config.toml
attn_scale = 0.125
bias = "none"
parallel_block = false
extras = ["capped logits"]
init_std_down = 0.0184
dataset = "wikipedia_en"
Each number is 500 + 25 x the weight over its row's rms, rounded and kept within 0 to 999. Layers, rows and columns count from 0. Numbers have three digits each. The size before them is the row's rms in percent of the matrix's.

# layer 14 MLP down (transposed), 320x128, rms 0.097, rows 213-220, columns 0-127
099:505494490522536495485485531522498491534457502496489460535493513456470480509551476504477498537519483536565461509506532510448522511472472485467476507520555481508513545502490496524489481521534498518492479512517496532478526517511500495497516527494499483529497474497475456522510449466495482537487491495487495511457538501467512481549485516523520512464518492453486515485490474436469527515474
102:496470502542537439494471479520488510510504476502479464491505444481511497499500510486502462516481521480519509466474476494512502501516529493511478513455495484538486481515513497527492484454531540532515473518458506514506450469482486569517534529501521484505481510463505465537509476501513517526486492549508484503517494483515538532489461496526491555517512568544494469465533480517497486485512
086:481465462486500486500521474508506526484522507486438499524482546510500493493471521479474509489519508532513490488484504527475510451503477543553490499513468516503494428517523501509484458467512498500506488526478480515516507485444522470496493552453537460517525525503540500526467533548528509512509480505476501507477524469505475514522533517472484549502479548472536505479450487513499495505490
098:530519520526467490479449489513516534477455504521548495473513532466488512486543533473474490496493483467479501492496519526519508500515503533525476487466506533509480465483501500511540532468498508503492483472474520519501535480513501499511523504486511471508471526476467530474495523549456501496532506537555486515457478471484474504548455526522498527544508459514483546467461489533461498503479
108:558524479505500483517546477447513508548516521490462505478499481492482511518546489491547561447507518501490487482470494471522534452477513493483432492499495484489503503510509510491489543499490444523506474513559478477460475507490511500526500511494503489487519507496526491494577507515494509494503538501486488527482483487509538465482524510523486502483484512500512495489439514502450520476528
100:506476512517515516528494512512508477529517499482494479511494476462485479500519482487472508514504502533535491477490512504457527489511543486479513523495447537504495509514543493505487539443544501468492498520540523490525462484496476473507475442465496507484493482506544512505482514512479471465461533481479513520499465454524520554531471464495536488536541545512565466512493507528517486526522
109:473507441505498503445461491509509503492488494502517449504439525489516532539521501489528496490492471511515529495483504505468503540523447480487479547497496513501513496484543562489449485512538511491474520538529498456502478506470489517517541473512500488509501467505432489512526510467492503498526496522476516517510494514498534437532538506490538459486488521495499507489497523483496460504536
100:472525492546467467517533478525496544449496557492509481501478499487534512439499528492478528459467470506482509484514498470532491506486445509514510486562507490509480499526489514504453506510467489483483481473533512504489482517472527526492490486469520485513503474525460523480532480542524548488514477490497485497505509558470529497502521484514513500505527462448516515484524445487534499514508
# layer 14 MLP gate, 320x128, rms 0.176, rows 214-220, columns 0-127
098:530495502517570464525500455508499469492515503506453504541521500510489518502466523514497521471535520483538523513519477524555493505473488521537519510505443536515487491456503447498470538455501498501496502475500473535497489514511472514546501497466494474497480504502429514534496528534519463500519504523507447504507491532476504476506520448518499471502520486508475487494492494517472538458509
095:465509522522544552504522485539557537512509508507480463495501521534472528524502451499465496460481488502507506529462495551481501504489526530512476515485490513480482464514493486464492486474518500458475478455536489479514483492493524517478498480502487481490549481529513462506465529465502550475531480517520531533483483496540506505458498518497488494512457550506535504515462498453515493468486
103:516511515477522492487513508482513515455488502491511508519488473527500514523489477483483489484494475571477503490441455507451474496481500499541486445514519510510508505545543489461521471477466505470520493504528555507540509473469482482515478509539518479492522486521517480515550506513528493494478488498476510541538520508526529525495465457503512521461512523502504490412509482499537516494496
113:525497496523534491490498511482474493498501505498505534451468540472468534510491461514543533458503498522526476497491519492508524483449487513482515521520510504531494571429504524525509501498521466462511478487498469498511484509485533502503508452486468502503519473463498509494544460516549507479493455530509496503512512553528468522534512491467470494460516503460538511500474520479535508466488
098:493495535556507495490520517545465514549513505515491496464487516491516457467499548512510471527530482509492486511465518501459501540500473511491525491517499470490499519559464516498486514506457487489513550498532485473461535521477508487499488483509454496514513468480537533482530474466511520509465485511467503529486476478461480513529450550488495515448519490493506475536501494499531519515448
109:509487509517490438548543527495475549481511462474484510501492546469548509491478485486499481473508524482490481538529477518474543512499471518519505458489512517486539441502479496531539486462476490481493502505482488478496517531550509494466467476498508537479526525480492510540476533510483512509518482524490479519500509531425496507507496513489511457512494458489481487516520487554478535494517
096:494485544520518555508540489479510516478550498432476513494493478491519507532484484459532479513499517515511498541535468512506507551470506499526484508525464491493460476434455549501473506483488513489525466505476521455479481468455526496456505496497521529498481475556499499479533503472516527497520547497525476465479497486496506496462501512519508483497484515538507487481513515456516502498518
# layer 14 MLP up, 320x128, rms 0.171, rows 214-220, columns 0-127
090:452503478519447532455496505515494488543476511462548529459537490513504484531536540473504463539514502515485503490470528531483483490490532489462493550512538519509508525523481482470483557520476502527492501482542502466551501513465516494520516488492478545505497489492480500479501485465511479529481501458495480507487495535518504476457472485508481531521458491501540515527517524478514512516454
086:513484550496521530495490489488498514511481476499527502510461463474517496493540496550479511470483497512543469510541467525488487469519463515488509494502513543489487505463500538538517557543455497513518495468497515543514502466542529474540528508482485483498489481537520487448487494463480494564491496505485480466484519452523493449512503524532475492494524464479508499513461467499506525482485
101:499476493507510516525507530463434485506485534477512499468525510511527482495523511451508474525482537520552551490517503501524513522511456552527469498485477472456542517507530532525496524497521499481497474460511474475530541485565528503495498482494499493505481507479498485488498496487503504462483535567509495462470483506475485495510556489499515472477517506447470483501471504509497489487456
115:462493505529492495460494490483487471549546487494519540481483508475505509467566480547499477525496501525499466489497548504537559498498520442514504488477496463524534544493518515483458465483553499461540493515517476525502476493501513516524512510516542485495528475477483496471464490492517465502501505483516442520521539491514523501537478481512505496479509506499489468494518507474473521483450
103:509527477523504466494512522490507461490559516536532485495518512484488484499479489489505512490529467490481487513521466484524469553487471553510469485501544492527464448522520530474510502516490479477505509453504492500472526495464530516497511558486448485436504478494516475493532513542514499510468490507486535529481479498433484450497476548529511506493529529516490487519491511514491486503468
108:492520506536518473525517513524486552499504477472479536486479563522520487482473490524502494465509499467454517549534443497493522515525465502498490498509533499518510465506495495505543491488482477458525529493494494496541465546498536438466476518516495517456500489476493504520500488480480540461485443481504474494464518505490557509521473512522515528521505485533477523480512494528499508483460
098:517500452518509514480475543488484518462462500500560513489480477498484495540497457484429519516537478487490507489450520462516516470490503518480500500510505522543474538479522473516468507506476514457486518489498500480523492556541503497508476536487502446481493512493469576491484528470501504502504528503461544491525450506498495499532524525496494552488487488503501478522498523511499486534513